config.toml
num_hidden_layers = 9
parallel_block = false
init_std_qkv = 0.0225
beta2 = 0.95
decay_shape = "linear"
Each number is 128 + 24 x the weight over its row's rms, rounded and kept within 0 to 255. Layers, rows and columns count from 0. The size above them is the row's rms in percent of the matrix's.

# layer 2 MLP up, 512x64, rms 0.269, rows 347-399, columns 0-63
size [120 126 106 115  64 106  74 111 107 110 116 112  83 125 103 119 105 123 102 115 147  95 105 100  80 105  81  97 175  66  91  80  95 106 104  73 104  89  87  90  75 110 103 101  87  86  77 109  97 127  81  68 107]
[[119 169 140 105 140 121 114 107 114 164  97 117 107 134  77 134 120 121  90 120 149 136 152 115 153 188 101  98 112 145 145 126 137 123 148 174 118 144 131  98 110 143 137 126 130 150 124 186  84 161 108 128 143 157 106 123 111 155 142 151 152  90 115  94]
 [137 109 114 149 100 139  87 103 124 105 127 123 132 127 123 127 126 123 131 143  77 182 195 133 151  94 111 175 136 105 131  81 129 106 132 121  69 128 129 133 109 163 149 136 140 120 116  92 177 126 120 136 146 128 102 141 142 127 122 154 173 135 124 121]
 [127 163 112 126 110 103 161 107 128 128  88 109 142 111 123 104 124 132 104 136 121 105 149 115 127 151 131 109 135 141 126 154 156 119  90 130 150 155 150 114 106 114 128  88  65 173 118 156 121  50 136 171 122 168 128 118 149 125 122 174 131 120 146 120]
 [178 117 120 131 153 169 125  82 110 119 155 173 175 137 114 107  88 112 128 111 119 116 144 136 131 169 130 180  96 110 123 126 108 145  90 116 113 160  93 126 109  99 148  91 121 130 153 104 136 112 170 117 133 134 136 160 102 118  89 128 134 127 147 136]
 [133 132 133 102 134 111 145 154 116 156  91 114 114  79 111 180 172  94 125  93 115 126 146 126 195 134 159 128 132  65 110 141 149 143 143 127 105 141 134 132 115 124 158  99 106 141 112 149  81 130 113 126 146 142 140  91 100  98 132 137 134 145 127 152]
 [153 106 125 127 119 122 135 109 119 114 141 149 134 151 117 198 131 139  94 121  99 117 116 156 122  73 163 126 141 113 112 116 123 163 129 167 116 130  69  81 171 124 142  84 107 143 136 105 166 105 168 110 113 126 128  91 129 122 107 124 128 137 150 124]
 [151 141 163  95 123 164 134 119  88 114 115  96 129 164 110 100 100 121  98 149 164 111 163 115 157 143 142 126  89 117 114 117 160 100 157 123 138 128  72 154 142 116 118 112 127 168 157  86 133  97 115 105 105 132 118 165 145 136  90 120 118 129 164 135]
 [106  95 139 143 127  69 122 132  93 102 139  99 111 141 131  68 143 149 146 122  93 143 144 107 161 144 141 126 131 126 122 133 180 132 132 113  72 159 124 113 129 100 130 147 108 194  88 119 131 143 123 139 113 126 124 153 115 127  78 118 102 138 141 131]
 [135 129 109 127 134  64 135 121 130 111 132 117 136 136 132 110 108 142  66 128 122 103 138  94 115 131 133 118 117 163 120 119 164 118 135 116  58 143 147 112 114 133  86 119 162 167 150 150 122 172 100 138 144 101 105 122 181 144 153 135  88 107 137 129]
 [ 96 109  99  96 132  96 166 161 167 146 112  93 153 113 131 123 132 151 131 139 109 152 113 130 116 142 152  78 154 111 105 157 159 142 134 116 131 111 110 124 140  83 149 118 130 155 100 166 105 134 169 132 168 152 175 120  88 122 151 135 131 142 166 124]
 [147 139 107 135 160  84 130 166 136 142 152 125 140 104 132 137  74 147 106 142 156 119 123 149 138 118 134 170 136 122 133 197 136 147 119  93  93  88 170 131 137 116 109  72 137 153 107 127 110 114 127 115 115  93 121 129 121  94 171 161 133 126 138 135]
 [134 189 136 165 126 104 121 104 133 147 128 151 114 116 139 152 113 114 101 141 126 102 138 140 140 149  94 157 120 128 129 158 164 134 146  93 132 115 138 152 106 123 139 101 115 174 132 100 142  98 110 158 100 117 145 100  60 108 110 113 135 180 156 161]
 [120 131 145 131 161 119 177 126 135 181 136 135 117 136 135 119 108 146 129  97 104 150  90 130 168 105  61 137 159  79 153 131 151 143 149  98 132 147 114 147 114 137 129 121  90 129 102 114 123 171 142 150 134 123 147 108 118 180 122 150 114  89 105 117]
 [117 122 158 149 151 107 135  95 129 170 155 109 188  94  99 155 157 112 102  90 118 125 113 126 154 128  96 195 109  65 118 108 115 117 134  83 161 135 127 113 122 121 148 169 124 121 118 123 139 128 144 136 108 111 108 105 128 127 120 114 107 142 144 145]
 [123  91 141 161  91 168 158 116 132 116 174 139  98 127 104 141 110 124 125 125 114 149 122 112 133 109 117 118  80 104 109 128 147 130 120 147 119 147  69 115 126 153 158 147 126 106 129  94 157 149 122 153 126 122 111  65 163 126 162 119 176  88 129 120]
 [134 165 143 130 132 132 132 146  86 140 154 173 132 141 132 178 156  99  76 137 130  97 138 127 106 155 159 126 153 114 130 124 138 130 126 112 112 154 136 107 131 162 129 100 139 177  98  76 114  81 120 121 109 150 113  78 118 146 129  99 125 135 154 159]
 [ 90 134 133  89 167 133 141  86 126 142 109 155 126 156 125 122 122 104 154 132 124 137 105 104 114 188  73 163 103 134 119 140 146 146 132 172 141 176 150  99  98 122 152 138 122 124 133 104 114 105 137 118 138  95 129  93 122 122 109 116 128 150  79 167]
 [153 120 133 116 109 128  97 141 139 162 123 132 141 118 162  96 152 160 119 159  99 145 152 116 136 124 177 136 128 113 152 137 151 154 184 119 105  98 117 106 104 131 164  96 108 110  80 150  98 164 151 143 127  97 172 130 151 149  93 135 133 121 100 158]
 [132 153 141 114 131 166 118  98 104 142 138 146 117  91 119  94 101 111 134 119 159  80 169 141 117 155 106 135 142 134 141 119 140 138 157 182 167 156 136 114 128 108 142 128 124 125 113  70 115  98 117  94 115 126 104 139 115 163  78  93 156 110 118 162]
 [136 160 131 121 173 161  93 131 114 129 139 131 142 142 118 159 100 115 125 133 146  92 132 135 114  87 154  75 184 122 119 103 132 108 124 104 132 114  71 128 147 148 127 145 107 125  87 146 129  90 140 144 129 129 142 137 148 109  56 103 129 113 145 105]
 [208 126 106 102 132 120 166 145 140 116 150 141 140 144 140 117 152 127 145 117 120 117 141 166  69 161 142 101 129 149 147  76 130 109  79 106 115 139  82 126  92 143 117  95 102 134 108 131 153 130 147 112 149 150 101 128 154 133 113 115 147 117 137 123]
 [128 123 178 153 145 153 154 123 118 180  99 102 174 111 139 128 143  90 113  94 136 128 131 102 123 130 114 132 113 165 112 140 117 139 145 132 186 155 100 145 109 140 137 110 133 105 116 130 120  84  99 145  88 101 106 136 126 116 134 113 127  62 103 152]
 [161 123  95 116 109 132 151 110  86 163 106 107 115 117  89 116  94 122 148 124  97 148 158 109 115 110 106 128  76  94 147 123 115 122 126 145 169  91 117 157 102 179 169 122 116 157 105 122 132 149 138 139 134  91 176 103 116 134 167 126 140 134 126 124]
 [149  98 110 177 117 157 148 101 113 104 138 132 143  59 144 183 124 129 108 106 123 138 136 171 108 135 161 151 143 153 156  86  82 141 114 163  96 165 131 127 119 119 140 128 119 152 162 131 128 119 153 100 125 143 130 121 134 116 146 112 161 127 154 102]
 [133 172 120 165 119 164 123 129 131 152 151 117 146 138 119 141 136 105 142 114 130 151 119 122  57 110 127 149 120 102 126 114 142 149 171 131 142 119 175 146 144 140 200 135 125 122  82 126 162 105 120 143 104 115 106 152 109 123 131 154 152  89 113  89]
 [153 106 168 163  99 122 137 149 109 115 153 121 115 163 113  99 146 146 119 112 109 137 196 156 115 183 114 110 135 135 110 117 163 135 164 126 138 114 125 141 152 121 134 164 117 120 122  82 106 156 170 141 100 107 116 144 112 163 108 131 151 150 163 104]
 [121 151 218 128 151 109 103 122  97 141  89 108 107 158 151 130 114 137 128 108 116 118 137 120 138 152 111 133 146 129 146 114 165 158 135 175 103 150 109 133  99  93 138 165 137 165 103 154 164 170 113 117 123 110 127  98 125 121 122 102 141  98 124 130]
 [150 102  90 108 104 196 154 133  94 183  88 138 111  97 104 120 157 129 106 117 127 127 124 129 103 109 173 105  96 135 129 173 150 159 142 103 113 142 105 136 117 160 136  98 124 151  93 117 138 109 104 138 145 141 122 109 113 119 160 148 161 125 134 128]
 [ 99 108 115 115 132 126 151 126 140 100 106 146 129 142 148  92 127 129 125 147 144 181 113 141 107 139 108 149  93 145  89 118 134 119  96 131 122 143 160 161  90 102 105 112 122 101 133 137  98 155  80  66 145 111 133 148 132  90 171 112 164 149 151 100]
 [134 125 126 123 117  85 136 130 188 164 112 115 145 161 124 108 146 113 157 120 129 101 114 112 115  88 116 128 142 143  99 100 145 100 144 124  77 124 154 116  86 130 132 126  81 120 115 134 149 173  85 132 137  89 159 139 159 121 121 127 119 118 188 143]
 [124 163 140 144 147 156 111 108 133 155 103 103 132 114 126 154  99  94 116 105 141 164 169 136 156 144 137 135  84 167 106 151  97 128 128 149 140 137 108 142 137 147 103 125 103  83 136 140 118  87 110 131 186 140 154 122  62 163 112 140 145 130 131 140]
 [124 144 150 149 108  95 163 149 158 122 127 118 119 103 140 107 153 135  90 154 133 115 115 122 138 130 157 145  86 131  76 148 121 146 100 144 135 181 164 143 102 102 134 131 151 115 131 154  98 127 153 116 132  84 142  80 139 144 164 146 111 165 136 177]
 [114  87  95 110 128  66 106 114 147 142 108 104 143 119 125 129 144 139 100 142  79  98 141 141 168 100 141  91 127 134 158 171 121 112 128 115 155 153 180 140  93 118 121 140  87 155 143 154 119 147 132 123 143 103 109 134 114 110 161 161 160 141 118 117]
 [126 129  98 165 141 103 135 100 127 145 124 146  93 149 165 115  99  88 147 116 111 173  97 130 144 121 137 133 114 110 145 122 143 141 207 128 135 123 135 134 157 117 128 144 128  87 102 178 142 156 112 150 132 100 103 120 127 143 150 149 166  92 136  88]
 [154 108 100 133 105  95 149 135 131 141 133 138 122 111 112 109 163 108 126 124 101 126  95 136 159  96 134 153 122  83 120 132 104 182 168 116 127 167 134  94 135 109 141 165 114 134 154 186 165 153 141  79 126 151 120 138 142 152 100 126 133  99 106 161]
 [155 100 146 144 158 164 135 119 105 137 165 130 122 160 130 125  95 116 130  99 141 113 121 117 180 132 128 128 122 105  73 132 102 157  87 129  56 121 129 110 121 162 156 183 102 121 119 137 137 124 160 123 126 139 110 121 114  93 135 105 133 159 163 123]
 [128 136 130 117 116 118 119 134 116 153 100  99 150 143 141 173 131 132  86 158 105 137 122 141 198  91 126 152 114 133 119 129 184 136 122  84 135 134 141 167 116 124 136 139 159 110 123  89 178 126  80 161 129 114 124 136 112 113 110 136  94 173 137 123]
 [ 91 172 104 127 123 113 124  64  86 132 131 155 161 150 123 112 136 162 152 140 119 123 123 115 137  90 136 115 108 152 107 167 113 152 119 129  98 148 158  92 123 107 123  98 131 146  93 121 102 120 142 123 109  70 145 122 106 129  94 176 111 128 148 122]
 [127 148 181 123 182 116 145 109  95 132  98  92 126 128 124 115  99  99 121 153 136 133 140 104  84 134 111 127 164 108 110 154 113 118  84 160 129 138 147 164 105 112 130 150 106 129 138 110 146  81 109 113 114  94  99 155 148  83  99 132 130  90 108 116]
 [133 122  82 183 126  95 124 114 137 121 150 109 145 139 103 166 146  93  99 132 148 137 119 132 113 115 136 154 223 158 123 125 100 117 147 155 161 163 115 110 127 127 137 166 178 130 109 139 140 152 102 134 132 136 119 126 145 115 127 123 128  94 130 144]
 [158 161 133 143 121 118 137 143  83 131  76 150  91  95  91 151 120 140 130 125 159 129 160 126 107 152  99 127 103 125 122 144 129 157 135 108 129 135  91 126 114 111 156 132 117 114 127 144 119 114 149 107 180 111 146 158 163 150 118 157 118  45 129 130]
 [142  85 143 168 126 138 114 112 120 117  88 120 121 126 121 120  98 120 153  83 101 136 157 160 129 138 143  99 144 167 106 114 157 118  97 110 141 138 119 130 130 200 101 152 114 136 137  98 114  90 122 162 145 176 127  82 144 127  98 157 125 117 122 104]
 [ 83  81 146 119 156 109 167 126 109 136 167 114 111 147 121 119 159 151 172 139 147 144 130 123 116  94 131 140 137 144 110 144 116 131  92 118 128  95 132 129 166 184 118  87  87 138 135 143 108 151 133 138 121 119 136 131 122  81 145 146 191 124 157 123]
 [123 102 142 106 117 128 159 160 133 116 110 126 116 135 109 103 140  93 149 101 110 101 109 125  99 129  97 120 130 180 116  96 159 127 142 146 140 160 156 183 113 107  93 140 158 123  96  93  83 153 121  87 142 114 127 173 165 145 121 111 125 168 124 133]
 [134 137 102 154 145 191 142 119 129 127 154 162 132 152 103 127 116 144 113 144 129 116 134 126 135 111 133 114 113  96 121 160 127 130 125 123 171 135 113 161  53 130 164  89 153 137 116 126 188 107 121 125 165 105 137  89 167 124 105 123 154 103 113 110]
 [153 114 112  85 139 106 140 137  98 153 148 121 134 155 132 133 132 151 129 169 170 104 130 149 123 153 161 139  85  88 137 144  92 146  72 124 120 157 117  93 126 146 171 153 129  91 127 138 113  96 147 160 171 141 123 133 119 160 157 120 153 130 154 107]
 [146  96 137  95 115 125 133 147 128 182  72 137 138  94 123  53 103 137 139 112  96 122 121 115  87 153 146 121 117 139 156 148 176 143 177 126 142 161 147 115 132 121 108  98 111 114 144 107 133 143  93 154 137 132 166 134 118 143 150 128 132 124 123 111]
 [172 131 116 152 130  63 129  94 113 120 122 108 133 169 103 138 130 151 131 140 116 108 132 143 113 139 111 118 181 177 117  90 124 113 103 129 123 105 141 152 140 177  97 142 127 126 161 133 161 143 137 146 110 104 136  97 112 113 102 125 103 171  89  97]
 [147 135  88 167  80 114 118 138 178  97 160 155 127 116  72 180 125 132 117 143 121 111 108 143 155 125 124 116 170 152 110 117 125 136 148 151 159 150 108 131 117 134 109 156 102 100 137 156 106 137 111 101 120 139 141 100 148 161  92 123  97 162 141 115]
 [140 121 126 139 126 110 130 177 139 163 135 172 119 115 128 129 141 151 123 111 113 139 131 127 122 138 120 128 172  66 184 107 112  97 117 100 131 155 146 146  72 160 115 134 132 146  97  91 151 165 113  96 128 117 112  76 113 139 103  96 131 118 148 133]
 [101 150  98 121 151  93 133  81 152 130 102 150 113 136 161 135 147 111 174 147  82 154 127 106 108 124 164 136 105 148 124 162 117 117 144 114 113 143 132 104 107 174 168 147 119 124  94  97 164 108 119 104 148 172 118 134 130 162 177 134 127 123 117 134]
 [144 143 106 121 125  78 121  77 128 125 119 155 120 180 140 140 123  97 122 110 116 167 111 127 158 106 101 100 137 136 130  67 142 146 171 138 130 139  86 112 104 144 114 164 148 122 133 115 141 115 149 117 124 121 138 151 129 160  88  77 111 109 142 165]
 [185 158 148 159 138 128  87  98 160 166 100 126 145 117 150 128 132 130 157 101 117 158 127 123  93 118 131  88 132 156 112 143 163 142 133 103 117 108 144  94 106 167  97 120 148  92 125 146  91 158 108 157 134 113 133 123 128 153 114 134 116  83  91 141]]
# layer 2 MLP down (transposed), 512x64, rms 0.245, rows 347-398, columns 0-63
size [116 127 104 115  66 112  75 117 106  90 117 128  89 126  88 113  97 136 108  97 158 116 105  92  93 103  81 109 172  68  97  71 101 100 111  79  94  98 106  83  79  97  99 109  81  85  76  98 106 123  78  58]
[[122 143 125  91 125 140 131 140 119 159  99 127 136 129 131 109 101 123  93 131 175 111 124 143 153 122  96  84 128 173 127 113 143 129  86 161  57 172 167  64 121 130 136 130 152 139 144 153 130 141 144 128 147 143  82 138 107 133 122 129 148 113 133 143]
 [134  85 137  99 128 156 128 170 125 110 166 153 130 131 107 121 105 110 103 111  65 155 136 117 151 125 108 123 122 148 117 132 190 163 142 136 149 136 121 162 143 123  95  93 152  95 105 109 140 142 160 123 104 135 115 140  79  88 151 130 162 114 136 122]
 [ 93 123 164 129 111 165  86  98 130 162 148  90 137 156 120 105 108 112 107 114 170 130 112 147 120 121 137 102 171 116 110 156 128 108  87 127 108 121 186 101 113 103 119 132 140 141 138  98 151 118 157 139 131 172 100 118 133 150 107 157 119 135 134  77]
 [168 141 139  97 123 137 100 119 125 103 108 108 132  90 195 139 131 147 116 120 113  92 127 109 136  96 135 133 116 137 113 126  86 146 130 134  64 149 148 145 171 118 100 144 109 100 121 120 168 145 116 154 162 128 136 135  89 116 101 105 161 162 148 142]
 [121 138  92 126 176 148 100 117 108  90 113  94 113 117 126 149 125 115  87 106 160 145 124 124 127  80  85 129 140 134 122 129 139 106 106 163 128 166  68  72 115 117 123 110 137 123 148 135 120 107 104 161 149 156 155 150 137 153 125 119 127 105 160 164]
 [109 115 107 145 159 106 112 112 143 100 104 166 130 169 163 151 140  92 119 120 131 105 111 107 158 163 150 140 133 168  80 111 108 142 114 142 122 127 130 161 138 149 125 126 160 119 110 126 103 139 182 113 138 123  99 170 103 139 167 171 130  92 109 156]
 [127 115 136 170  80 152 122 141 151 137 121 105 101 137 164 145 128 152 135 161 123 113 139  93 179  91 126 106 110 103 132 130 116 166 112 137 160 142 131 139 165 138 185 139 125 104 122 102 125 137 141 174 191 106  94 118 121 149 101 132 123 113 119 148]
 [113  86 106  96 208 170 125 122 164 135 125 118 151 153 177 126 144 144 114  66 126 140 153 102 115 122 143 120 145 106 109 149 123 128 151  92 143 100 110 142 103 121 149 137 146 120 125 112 157  97 120 127 139 126 108 117 109 108 104 168 158 117 140 123]
 [ 77 130  76 135 129 128 138 142 178 135  86  87 104 114 130 120 105 150 103 122 162 114 164 119 117  90 112 119 126 161 105 133 135 104 129 122  76 153  90 154 148 150 121  98 113 120 126 128  91 128 107 129 178 130 139 142 125 153 102 140 118 136 169 112]
 [102 145 145 162 113 130 160 153 111 159 168  78 114 134  67  96 124 116 137 154 146 158  84 154  89 106  96 102 122 131 116 132 152 141 143 131 147 134 136 106 136 125 182 134 119 141 144 163 121 133 120 159 157 145 103 131 146  79 130 104 124 111 121 110]
 [110 161 135 112 132  95 127 120 152 165 110 178 173 132 124 131 121 103 156 108 121 103 122 162 155 156 118 162 116 122 120 107 126 149 143 103  72  98 112 165  92 127 120 104 135 120 147 148 123 122 134 111 128 158 134 139 178  91 121 139  94 137 128  68]
 [113  82 123 162 129 133 112 137 109 178 106 128 185 115 109 137 152 124 138 136 121 152 137 128 133 157  86 117 128 134 118 124 117 139 104 138 126  80 111 142 111 144 124 166 102 132 110 144 109 119 110 120 118 140 127  90 185 127 167 125 125  79  61 114]
 [151 104  98 151 135 143 137 120 154 102 110 133 151 145 143 110 141 131 145  60 129 125 108 122 114 132 145 128 133 153 115 198 101 137 159 121  87 152 153 127 135 100 117 126 117 101 127  82  98 138  90 160 125 115 125 159  89 139 129 156 102  94  90 126]
 [ 67 156 125 118 147 120 115 179 101 136 114 138 140  91  88 130 147 143 115  77 145 137 151 148 108 164 151 146 127 157 115 107 152 110 138  86 121 157 131 127 124 125 130 109 138 124 146 138 120 142  79 112 135 168 131 123 138 129 125 161 114  97 149  65]
 [123  97 153 115 149 102 143 157 155 144 116 119 142 105 156 158  83 162 157  97 137  82 172 127 114 166 169  97 140 130 130 166 118 130  89 139 141 129  99 185 120 141 115 147 133 133 103 121 112 155 140 116 131  80 123 115 127 149  98 146  95 128 139 117]
 [104 129 112 149 124 130 155 149 127 131 159 130 149 121  92 148 151 119 165 158 111 145  74  86 144 127  71  89 110 118 133 134 113 111  98 126 135 123 175 152 156 130 139 171 151 124 173 119 118 167 137 116 136  87 109 102 132 112 151 116 110  95 103 114]
 [132 131 183 100 118  87 135 133 147 121 123 168 140 123 153 118 143 133 126 106 151 143 140 115 145 141 137 151  93 127 142 119 107 124 123 105  86 115 114 146 140 129 127 110 154 117  84 163  55 102 110  92 158 117  71 177 142 118 154 129 142 146 139 118]
 [ 73 141 117 104 129 123 105 128 148 124 104 171 147 110 143 104 140 106 120 110 113 149 129  87  97 135 152 120 119 143 110 149 160 114 141 116 150  75 125 128  98  83 125 102 115  96 111 163  74 127  96 115  86 111 152 151 130  90 126 123  95 137 153 143]
 [128  79  61 147 146 132 125 110 169 133 113 114 144 111 161 144 143 143 125 140 170 131  85 146  84 141  90 154 140 141 132 151 106 132 107 128 108 137  88 123  89 127 103 147 128 140 144 125 146 151 140 109 119  92  73 152 118  95 108 120 157 110 114 122]
 [184 129 137 145 118 115  82 116  77 132 124 136 122 150  88  99 120 118 115 149 128 153 120 114 135  85 150 138 117 141 117 130 152 106 166 122 118 143 124 134  87 155 103 139 121 124 122 170 107 150 145 159  95 113 140 103 136 123  86 137 105 196  91 121]
 [159 134 119 107 105 107 111  93 145 140 109 138 145 133 161 129 119  91  88 119 170 136 153  92 111 169 113 154 118 144 140 161 135 127 151 131  96 122 110 167 118  94 145  80 101 140 117 162 125 117 104 133 144 156 148 126 124 134 112 183 116 153 188 130]
 [118 108  75 171 134 117  86 179 133 122 137 112 131 107 100 128 129 150 160 136 144 116 129 163 113 103 108 127 139 141 131 131 130 128 116 138  56  97 144  43 130 100 134 142 135 169 117 129 144 168 123 116 149 106 139 144 125 147 130 122 138 119 135 138]
 [104 126 101 147 127 151 128 112 152  88 169 118 127 138 103 138 163 139 156 106 128 154 146  94 114 160 105 118 122 141 144 102 119 120 110 159 183 130 165 151 145 114 129 107  73 128 135 156 152 144 111 110 155 112 166 123 110 107 183 113 101 105 151  92]
 [140 130 156 156 154 142 134 136 121 183 145 116 155  92 145 164 112 116  98 157 157 146 109  82 139 126 121 135 139 139 151 144 119 141  70 118 117 102 128 110  79 125  91 136 131 163 112 122 133 159 150 106 116 139 119 123 129 189 103  77 127 122 129 103]
 [165 121 109 125 115 103 105 131 147 123  85  86  94 158 133 147 127 119 129 118 135 123 147 132 146 116 143 158 132 134 150 151 123 151 133 142  97 136 117 153 174 116 111 122  75 124 143 156 132 145 164 167 152 102 123 124 124 125  78 184 102 165 119  76]
 [123 139 119 121 174  94 115 140 129 165 142 141 134 115 136  83  77  91 143  79 117 110 124 164 103  76 181 130 132 120 130 145 150 111 163 143 105 141 145 123 101 137 148 161 111 140 117  89 114 111 135 144 131 181 114 135 111 118 148 112 136 106 104 111]
 [140 142  72 147 122 139 133 160 145 149 131 130 140 122 133 157 109 110 138  97 125 129 136 102 101 122  55 120 110 101 136  89 135 169 130 145 111 154 135  68 123 127 137 161 139 114 143 137  81 117 141 119 142  87 159 139 122  80 148 122 117  86 136 139]
 [116 117 165 110 144 123 136  83 135 102 163  98 120 142 151 117  86 131 119 152 143 144 108 167 139 175  87 141 124 132 141 118 153 148 137 123 119 148 114 123 116 134 147 124 141  81 148 112 131 148  98 117 124 191 131 113 155 109  76  96 118 174 135  92]
 [181 157 116 114  75 135 129 122 128  96 111 168 109 120 130 104 166 149 131 141 166 162 148 119 162 114 126 137  91 118 132 167 111 133 104  94 104  92 118 132 117 123 129 105  96 131 100 149  90 141  87 132 147 123 159 118 102 137 156 150 166  95 136 123]
 [112 127  90 122 118 136 111 115 157 173 101 142 109 140 144 150 140 135 122 138 107 110 117 143  98 127 121 115  87  96 152 132 144 140  81 115 152 150  96 125 111 110  71 151 157 157  66 137 122 131 171 110 107 108 115 131 149 131 136 122  69 134 136 163]
 [116 109  88  91 127 141 147 136 141 121 129 109 111 121  97 125 156 194 184 137 156 110 149 109 113 156 120 116 113 102 145 163  97 130 104 161 119 100 110 139 150 144 147 158 133 115  83 139 144 141 118  98 158 117 146 129 105 156 164 149 165 119 164 131]
 [174 131 191 123 148 123 106 105 156 160 152 144 179 119 128 101 112  85  92 135 129 116 138 120 136 138 138 141 157 130 123 155 115 122  79 102 141  92  84 120 130 133 136  90 128 127  97 132 169 129 147 136 137 158 131 155 156  87 115 113 134 148 108 155]
 [147 150 101 136  68 113 134 105 145 163 142 137 119 105 128 115 119 155 164 102 160  97 114 123  84 142  81 150 108 147 136 133 152 128 164 108 130 123 147  96 118 133 136 145 104  96 116 131 121 126 128 153 114 130  71 123 160 146 113 115  75 115 151 177]
 [154 161  74  85 143 174 122 149 158 123 141 111 167 146 125 142 130 108 109  89 141  93 135 107 138 118 119 151 116 116 148 154 157 164 107 135  75 115 106 158 124  93  88 118  95 128 109 119 149 127 142 126 158 136 123 146 122 152 159 133 158 115 110 166]
 [127 146 150 120 150 132 120 131 153 120 124 161 117 146  78  89 104 131 119 108 105 153 170 149 115 137 107 139  57 157 112 161 138 115 128 154 112 162  85 130 114 138 149 118 109 108 100 112  74 119 118 137 150 116  97 137 129 147 140 164 161 141  99  95]
 [ 93 114 118 124 148 133 133 135  71 155 122  85 110 106  97 132 101 108 109 165 146 121 116 125 122 101 134 111 140 154  94 144 154 138 117 131 153 116 127  56 136 107 121 147 117 168 165 129 158 101 145 132  86 130 148 126 122 153 114  97  76 114 111 106]
 [ 77 129 118 149 142 135  83 105 154  98 173 109 150 137 141  87 160 111 131  91 123 116 157 137  96 131 140 124 111 128 125 105  89 137 127 167 131 137 166  91  98 126 120 103  99 156 153 142  93 155 135 118 135 140 151 127 115 129 173 102 168  92 115 123]
 [105 131 157 121 128  76 130 129 102 126 114 156 110 106 143 146 157  98 150 103 100 116 178 136 128 117 164 106  95 139  81 125 118 143  86 100 136 127 106 127 172 113 181 124 129 136 145 149  79 116 135 131 144 157 100 145  98 138  96 116 140 159 142 107]
 [127 158 154 152 103 156 109 132 127 112  95 124 109 160 160 114  88 131 112 132 130 147 100 123 146 108 114 122 126 131 136 172 100 141  94 134 101 110 162 145 127 101 139 143  96 129 117 118  94 131  79 144 123 121 136 129  63  67 121 102 111 176 147 147]
 [117 169 146 114 118 100 126  85 103  79 141  96  99 137  98  95 142 103  97 145 120 122 135 116 122 125 138  87 129 142 127 108 133  81 165 160  98 151 119 157 139 119  95 137 115  71 161 158 144 151  93 149 117 139 123 117 111 120 168 106 123 144 152 139]
 [117  99 115 154 121 136 149 154  96 164  82 153  76 116 118 137 111 117  94 127 135 123 103 110 130 106 100 161 134 116  99 144 162 151 147 102 145 183 112 188 123 104  99 117 152  96 122 108 111 131 116 148 163 111 118 123 130 162 164 127 126 105 103 127]
 [ 95 132 152 148 103 149 135 124 151  70 126 123  92 141 172 130 110 151 123 124 118 123 139 113 117 150 170  85 105 115 147 166  81 116 107 138 110 138 144 183 139  98 168 169 117  98 151 138 124 132 123 104 116 127 155 148 114 123 160 134 140 144 158 161]
 [119 119 108 124 132 116 150  91  94 100 158 131 132 102 117 129 158 120 135 111 109 130 162 125 136 151 154 174 106 122 122  77 105 153 146 131 119 129 146 139  46 172 160 142 117 155 135 147  86 158 115 100 132 105 126 105 129  93 161 125 141 131  97 124]
 [130 150 123 138 142 126 119 144  83 136 122 160 116 154  70 108  85 139 147 151 147 117 130 117 140 100 159 174 164 107 146 129 129 106 122 166 137 121 125 143  92 158 144  74 164 165 117 116  96 113 154 129 119 111 109 136 121 128  80 142 166  98 113 114]
 [170 121 170 129 122 124 146  97 109 118 140 113  67 123 153 150 142 171 107  89 121 126 132 123 108 131 138 138 108 138 149 101  55 155 139  99 130 152 122 134 128 169 126 132  83  76 133 141 115 159 126 150 135 124 122 129 100 146 150 143 134  95 160 134]
 [176 121 112 154 118 101 134 166  93 123 117 118 107 150 115  93 112 116  94 145 152 127  95 137 152 127 121 162  79 190 159 123 133 131 154 134 150 129 143 117  92 106 107 107 129  87 132 109 152 109 130  87 118 135 145 108 118 130 185  96 126 109 109 144]
 [ 98 111 154 128 122 113  95 149 133 104 161 110  66 140 138 182 127 129 130 130 116 132 143 179 149 112 157 127  92 152 124 134 159 105 153 115  91 124 141  81  93 124  84 134 123 126 142 136 118 113 143 109 116 133 144 126 181 120 102  81 108 125 114 153]
 [118 120  92 116 155 103 105 116  99 159 127 116 109 143 103  98 130 183 123  79 169 102 121  91 109 149 140 116 131 115  91 119 112 120 130 136 196 144 166 129 122 129 134 152 113 169 164 139 138 141 150 114 145 131 104 102  74 121 115 111 112 114 132 114]
 [113 156 133 137 104 128  97  86 123  85 157 104 123 132 124 138 118  85 127 136 125 100 109 127 136 113 127 117  96 133 127  81  64 122 119 140 134 121 123 111 110 143 134 155 122  74 126 117  98 119 122 123  99 103  98 155 117 141 107  49 100 134  97 135]
 [188 123 126  78 134 151 136 136 167 106 119 109 113 144 144 125 142 155 141 138 125 119 104 101 114 147 141 173 122 176  96 117 107 143 116 146 129  96 119 160 124 139 156  86 111 125  81 156  97 178 144 172 105 109 128 143 108 111 133 154 103 127 117 118]
 [196 156 131 121 125 154 119 150  98 133 133 124 151 120  90 129 160 170  83 141 117  97 159 134 182 101 140 161 162 114 133 162 144 144 154 126  81 153 118 121 144 118 107 147 123 132 165 136 131 126 121 133 100 134 123 111 143  96  95 131 173 129 147 127]
 [158 108 105 113 113 167 123 132 153 146 154 129 171 134 159 168 136 108 150 154 153 129 165 116 114 122  98 142 154 120  78 150  84 157  94 102 140 128 126  99 134 108 146 128 137 130 130 118  96 133 147 117 113 118 113 145 119 141 140 190  77  98 169 136]]